Weights of a small transformer language model: RMSNorm before each block, local attention windows.
Each number is 128 + 32 x the weight over its row's rms, rounded and kept within 0 to 255. Layers, rows and columns count from 0. Numbers have three digits each. The size before them is the row's rms in percent of the matrix's.

# up: layer 5 MLP up, 512x96, rms 0.147, rows 209-240, columns 0-95
# down: layer 5 MLP down (transposed), 512x96, rms 0.0265, rows 209-240, columns 0-95
up209 090:094147195162096125147191123079077124135143130061129114191114109107099127095080155045119062117106155116140107089163117115128129123141081165166099156127201117152083130137054093176139125147076098167150111156101156148148144148135163135101177124133102159121178134159146150152093136099130109169
down209 083:116079109102092062154179097143161100146101080180187145167159119156147128153120134175118114075143077142129112137154155122105108157096109162089173074116106097110099133101190154171170167127134119106158121107144132091171154132036153159186083139120096131158150084123158125102145083126082113081
up210 096:143204119159123133094128181106141124127087074089128149114099101191138097131184114175178125146133088127199106153106107138085161109133173141154109123137165140039116125137173117164093112162104132143099055095136128157075109157168100161128129082135152128077115155160143185130078163173144138113
down210 096:150131164131111118178146071124106106103129163108128183097119131073136143099113190118090116084132164103069141142152105168130091170145044117090067103095168164120165150065095086094122182130134118139133121162111079190084130070127144113169107160092100096074133133146131088088132154107101121156
up211 121:156109169165108096137097104127124144118187099105122104140132134153161202134095105084127101156186130140083083150130141143149134100199154108170138097141116186099133108059139115106142142112115170113091124164079135139175135119173104049121176141153150142109212113127100115166177137127180176181
down211 113:146143126152149138102059165115142127145115114152140172090121151174174162087070137127142102101142138124076140134152113148154125149152147122122112167151186143117186192058111078122082151181133137153127127105078070069136082140198122118189139145139102116113070147094066133104170121115067111128
up212 103:108119091102114118166093139096111157083120118077121133149112174064144106066109113113159127140150142142163157177136094105163119143123129150088178038098184157128124155151144103139088132076174111230121074091113133128145173148148170152177152134131096120087168121142131127139133158142130163208
down212 088:127095236158137123144132112140121083158080163084146116096094159190147129076107121101147155149131121174115093056083098105144120131108139124108179094146096201120167153136157129161193106105116143125134094102087125092091164063096111136095122072112148092136121080158124090116103177135108118147
up213 089:154153161112149135096085122154132121153103150173123139123148103162087062074114152101077105158091139088109114201120132105105108201171142133184172153157100114154158141104159091124135131209177135102130107161164091161116118157122059112112075096137127119119149103129108055172138111056103141115
down213 087:141115093114157112094119046116059139120067093125112092099100074105079155114163152130124034141149124066146150103097130182105090097167140100126062136109137152120114098121122186099127155119134125082063153089153142095098157135201123109099125130075086154129144101090142157130156111138103101128
up214 100:132141105141179110126140182135145106141067167107164127129121129084147153125087174155198139141144088157161119148119153185096196165217112150163139120123133094122146052138073148062161119098103082160116085163141163163174113122141153159101105126144099135113128159075174154169133170152126121094
down214 091:133141121075178180139141121187102085138133166183102113160134150081156138133119101167117151105118165100149133115120107044169102112084101093112138067175131083098082150159127083126131101173143132132132125124071127129122115166080090128162119123093143026152079092102127163145197145109149115161
up215 094:194180128128163121112081163141112135080136095125173057103159093122126119124114158162092124083118101148116093145096083122138144121143188053117154092147146103169142126135140131180157123177129131171204146117145096201167082081133175100121138113147106152077126145113167171107108121061159156140
down215 121:128089151141135109143124193118128093102171149096136088106134133140149139155126138129088124093097123138136139125118148136148125122166117159160172133097125174190158089144107197190180104149135078161194129105191124178120179086035149143125124117138164180086122172141194065109081111155125125114
up216 094:151162118170138091078131150146123133114098145152178126122130191133106154153127169096119090096228107159154139140109134145161160103151152113151108057086169107149062032084115120107199112111096142119164142155141146086180161145105145069140144162130104101105099118114101125103139102165179116106
down216 089:187096067104138123133170092107137102162192119147140092167102091137114161105108137142178136126160171157106078130136129113125123135157169115216128094120107128143129150159150135115163166145107102177104182125209103103141117061117125124114031085129070127129111117109138119109072103125113091070
up217 097:090108085116105119070087190119118089168131219124179134060160093097134136131071153128106136116133130162167113078137103162131163158152150098104171175138147082186129118129103089135095104164103090119160059131131147102119131156139156132183093147154177108074129188128147123135102102170167150140
down217 090:095199155106168118187107080084094123169123088107142118147132129117156086147149132066161118088144093169118098109130092107088142138171136144181123104133134090123103170103138157174163172114105179099155104104173133107166131108088071099129194132147176177134136164091105131193050155127125133151
up218 097:086189127167122103146102105171123137138141112120173092118178047086121147127082094126130136118128124181112073162151131117115074149064129135129171155119135140124151132194129149158146117073177097086144125158179124137100151142099167101102089195156181075064178101137173150104124088135148122096
down218 095:140168133121162156145155112123223113112128167109055088107186148091093092161123097101120123129178110102143142141170149101168135106087113082122129142118153171144145176155090095133126091120082156163090159134182155165095149086058149133118078125156154103126077084157172074121166106122183126118
up219 078:096069183146143092203090148111091159080114099129107108138129136134067135098163112145130095116174185151188145117120093127127126114162159110102176141127117155156142178071074109178051165139115140076097169093125167149118135111145170108164117203114121112109106130117102164088142182166133122103
down219 076:095114164085180114131160118148084180119150115100101167104135126134110126144116130121109139112127149144227158128117137135065018108128077113144109027100174119127082156130110092171107144144145108152116149160113074073127115103121123111158144159122123180124144151120128077115122126140057133181
up220 093:129139160172169118103128138081089146106158136158123085126095063097174090065070133133163142172135112151159062082134097145182080131100149164144112159176155162123157158117136069105150177120131161099097119084138122139123142167115188088101079130125156119094190090110132121113189143068144155110
down220 088:081187097144160084100116085147197171187149124111140096097147133164105097137135181172131146093131094093191113139113100131116120133229128160086136116109128167096172145168156144131132137175167114161172138140143138137165135163079089081092161158128116181150064165149113097151100087116121128146
up221 095:157089100111136149113145162169121143137115116158134131157064113092099089127126075087085120127142083145122164122109162120209115144184098094102138085129190135183136085091105127155111153154192057106109177103059109102123157108196174139110128100129170139139111067125134137145127116086102137190
down221 109:181100131144120153116110106102102157083131194126092121128080043123127175085100183109097101137128150100160175097144109072069124127138093138162141098103087163149159135117180087141148089150084100071126178100163142117191132103124130146092114157090139148126095190148177115103169176116097112105
up222 101:168170145175155100067154115090138120143136064117121173129127090107121149115155123078126143104129149182152175111069112107179150123133121108085113163213130122114147147118170109165074104150196160124122139198189113064109101101135209160124105152141129103099163163124177113129165135103148137130
down222 096:220130058115141176116158091171127137167143156127155155137124132137110117135089132105141134104134127115098181095137178092094147094154070174150157133114151127118159103125146131158164119176099142133192105143093159121157086130141186100077084084111103070172134170144125118112139096090133083225
up223 105:158061151131116084149146130146168148126069142125157159139137117141098173106148153110127135149168158132182112136117156158151148123117126114210120111078178148103125081097140107145090094188129068184111075167138093079132115093096146074147099121067065177108166112076119081096121151160157109157
down223 121:090085145135124114071091106123134157098107156154156136115133126050102108147144143122167100132136167082159083173156151096074120105086187037189166144064141141089123107134162142140140096101147095154137102133108143196132118132086084099146107107067084100127132117118172111159103082113117095071
up224 087:137094149141134088144136147092167145132108123127133103147138100157113109044172133073138086137190179156152058143079077096146145109109116182136104128111153161130094125122188110115156073112169171130097135105162142159116146123150136119078109138142120183140103034169137102208087126134105107080
down224 094:127140099168136073082163144121082152138165166141135103084124148158129114093152131074093082119116163101160111150072143156207178117097108143157105138063109149122083111068163121085175086142128099127070199131118177125160132135134131163075153111143115192158118100107108121131181128180114112085
up225 104:155080167178089088137161145091152138098123174151183040101102156111176127090128157079105157199111142135151107138089172134098098103086134074127143169164091095134184080104137164115110183122159090158129092143158048134109080134114138158177123121098093119096169122119145123134144133149118142104
down225 121:161107083133189094107196159135167143087083135161152171143052154117161164146094129123117174163122207167169101133120177122148112120103111156116133094098156157138145153177126126064116145084185080130151153079133110182108151195180115164191107132136136132126135143160115129149123167126091113126
up226 103:089095138207115142139123086143111113135147137169102143144157133099067159108165141138107150102151153128182128114123066129163126103136157169111103073120197083069079194096139178202146164087098142154123148058126159074103112129142148121159169121158127128135149054144127161117098164132138094114
down226 098:150124155124153080139113087139216101097120061118115122126158141124151107111133125127108132141135214157112135152179130090180126092151147149079103114157139141136134169094128150140052067066072119130150170176062090122115104118098136135104134124100183170150140147109120110102210152102144094166
up227 102:045165144037127104167171184139169128154141070113154119140140052135126114130088177128121107121122155137128125116058078154122171162111150131113091082135140089113107076136137123103094130117135086089186119172129097169188128155129106074110055119097082144160105105108115140128107122122162142140
down227 101:111102142100163145182123082110200136161153107104063089151151129134142154127134130101114116144188097156119067128106093123205126164105150099085073145177136105163054132191133105151142063152152112151138131107154120077094162136147116128174071103141112118103107116158175159148156164071109094144
up228 101:106069132111098140138153148150126098107188137136069082101173121126059115128119158124182165104135159138147110124145112108144152160169208129093132188146122108138074130121150161115186120196131094150170062108121084110140130065121130091085132101179139207099141107100160133097105138140184132140
down228 102:121136110071117122153109126174119145106165160210151156078097150174177073147120118166121146137105078142132189145161096165129123152173117089194155059096144115092158114061130130167114157071098180131139121176129190095095109111089151170089128085126117130099160135098154138151161105157127114152
up229 096:104087142162133126122115069116149134128065098075110157108142162094166095071147139082166140130124122163122098114100083096094091198096136133176124057089136086119180151095126092137154144182122108021143132158098132128157116117117203132093141126087103093109119104120094107117080128078134141124
down229 103:111119138131149123183167130159115150154123145171122174120139159154151142123117090174114200140138086140102083142145153102066145147105125158174108145164150174105117155172140085112090106203104146111151212149122122130181107165087186159015117121124118110147114158090160125111144120072121154142
up230 108:100105157182134132172136138176125148178181110163113145169189160158121134154152169132174138117151124136181159186173077146064110077138146146095127163143155127136131110139160173132124158116125138172111137182139173077158151150111139073175157096158174142138122087121097141042154163065132159113
down230 101:116073096153101112098148123139144163123159162135117107100133063159161177044108135095117114119069163145199155161121119151139057161129127125084086104143104180132141184097148080112158177178113087107185113166115153176130119166153124119148103122114140123133142095077117188118113170130170177097
up231 105:164182092093115124071140161181139129126142141117102098149125097134091135182095129110133154133151102155144190166100105066070140055139135094109111135103168086198127107148148111101118102098099197140116145133105152118133117158209116146143178196129171090155146094139110176154113105136071098152
down231 104:125124129209193111085111090158135097166091098136117127126152145082134153128134134117112135110180161044176092091099149155158144143166174110093130149143130149159096126130121158118125094135148147141202140130118145139164081086137079151083158122201077130125036157162151160082089108139132164143
up232 119:166135147092084096194111137095110116130128174108096092126166135160087060089155150154088110090076101137116154156138088167130139063104101142093068124131160111138119072102091165074178139102217104143121175122112083162207142135110150149141142123120108131124152113130118130176127157100170110081
down232 120:125031109095106101137111101108175124119170129113148147149166176149126181089182114145138070111172169110117110107110135130100096074099142217120117144143186150116151111110070107133125132094090157074137157117102173161189087134110150092122129114136128099189070170148129145089101133075116114147
up233 104:119172111108156171169135153163146079126152129120122174164186129089161146150119184100101139152101098147123130048136148130108087144133158148129157171184175135145151183138167097134184159109124139127132066128074070152163095115084168169137081220141151105113117098129118151077107112085131092132
down233 109:144160076125124134174073126160086107117117109165080097141084087141121158102091077122139175118138099144119106171126140095156095091100083031146117106129112101165171147126089116100135072127179100127124104126184147139152143145165124094194202125151107061141123128078134095154181140155160105095
up234 111:096131118114190132122105137113159129102093115104096108105210127090124152121061158158103106124126127143102127190140159135091150105106179063057155122118141046153200167130131148147110168110113089066171143161116160162136130098122145166093174153169098177085112129089148146118085140161101138148
down234 116:164105180169138137122187183106145124167141143125136148178134130185080179194187153153143151121091166126172185164191104169113081186149099135158120133109133077102152109149152133145102179153083102156096122087131080109120119148178138113154165081149136129154123121103095139156105097164116169072
up235 088:115102157133058068109161127130165160163117097109107095112089027182154156110140136159096098134110195175171145125154140149151118076098113059171101098116154167129114105180186140144150080165128121157140114127095101173145139114139135155132140173115181151141165151111114081147071133171150107119
down235 090:170104136134134131127094169101109141147048048096084084152169147132157132127054109151125052117079149149131121088092121126152103114094101133127089148140100108137139116121084142145171118077128148120064127131132113175107116135111203192182124087136178133137168138090130138125103129093046152144
up236 094:110123145128155103140169188146119113120122140193110152191134060102131107151168180166190148159096166149150080150200112116092171159110123136138113146121164124170089149068129068131130118108117191147146128155142113136092192114105193113093134098118127160092110112169090106156091134162068089131
down236 093:146139156122073125174059110136164069085146153144128101181060109214098186079123113094118110102124093170145158155111141172124112146110135117170101146084065154110116107102082127136141104087167109121129128105168134148131139164109073077174099125138172136139170122124076160102181127142137099077
up237 089:119168194166142055126117066140129155113161142180208088156078097106189130088099118114135105120093116117104081135133114118107115096161150104114095106156103112114153078043126119127149163164110137155185125105134116091105167150086141158130148128171147105154114110112127146089158153171132222112
down237 091:061106115105153125102163143131101170169203101059147181115104144140048086148123176124111086138133153115126123129137144198138143106123164176119137140170103181083063132167112114107130073113124136095117110140098164138150123130019136139135106106112136116144062172141142090147121112092125112153
up238 098:107116059146113122102151108187187093160117169106167109165139143135078099130093121087154095143125172164188123116099111109145137081139111104123116156130118081130151098144150177117116145083145113159139110123115141141098116111182120151182111090131195144070154080127144156235218128133143147102
down238 103:107154117107156123131121070169136087128087156154140099144100103157157141110147128148068160196107160105192150083130110118063206141156087098094142082134162151129091142112073120079103120089162158129134134101096110156114073096092157148127139145148152121125116118112167075126162068186077195111
up239 092:168166070114139100194110141132133054114182134080110115180129101175119120113109152129138165092114182168116165155083097146185140161105168157095150127136144088176159101112098160145135106107136170127104146083093093138180118158157157135178117123085125049108102066148155115129152184141144153167
down239 091:154142162181091133127089107062179155135190146131062139118158116113095120128112119129161149116078186190125111127125101104154117116130097111123154113122087105097152070111105113128117087106134118103142132041059152140157086135101150127129178158065101081186133120191149126104145185161157104169
up240 105:124147130150104153100162086111088097119144100179166138119188168106138126100221096139128173161142138163175105088134126130122074123128162139176174222116145111113131085167123153116175068108140130050109114116142177092117190150120165146119142094086202109105141131134145140107161130124135099107
down240 107:051082153152135148160108174119131136173096115163121114117093133120092122104101129143090139135128103099117055118130126156111132106128154114128133098190128159129112131067136131132124134116215122065103066129123118134077106135060159087153136071144135136092159124124229063149106125099121121201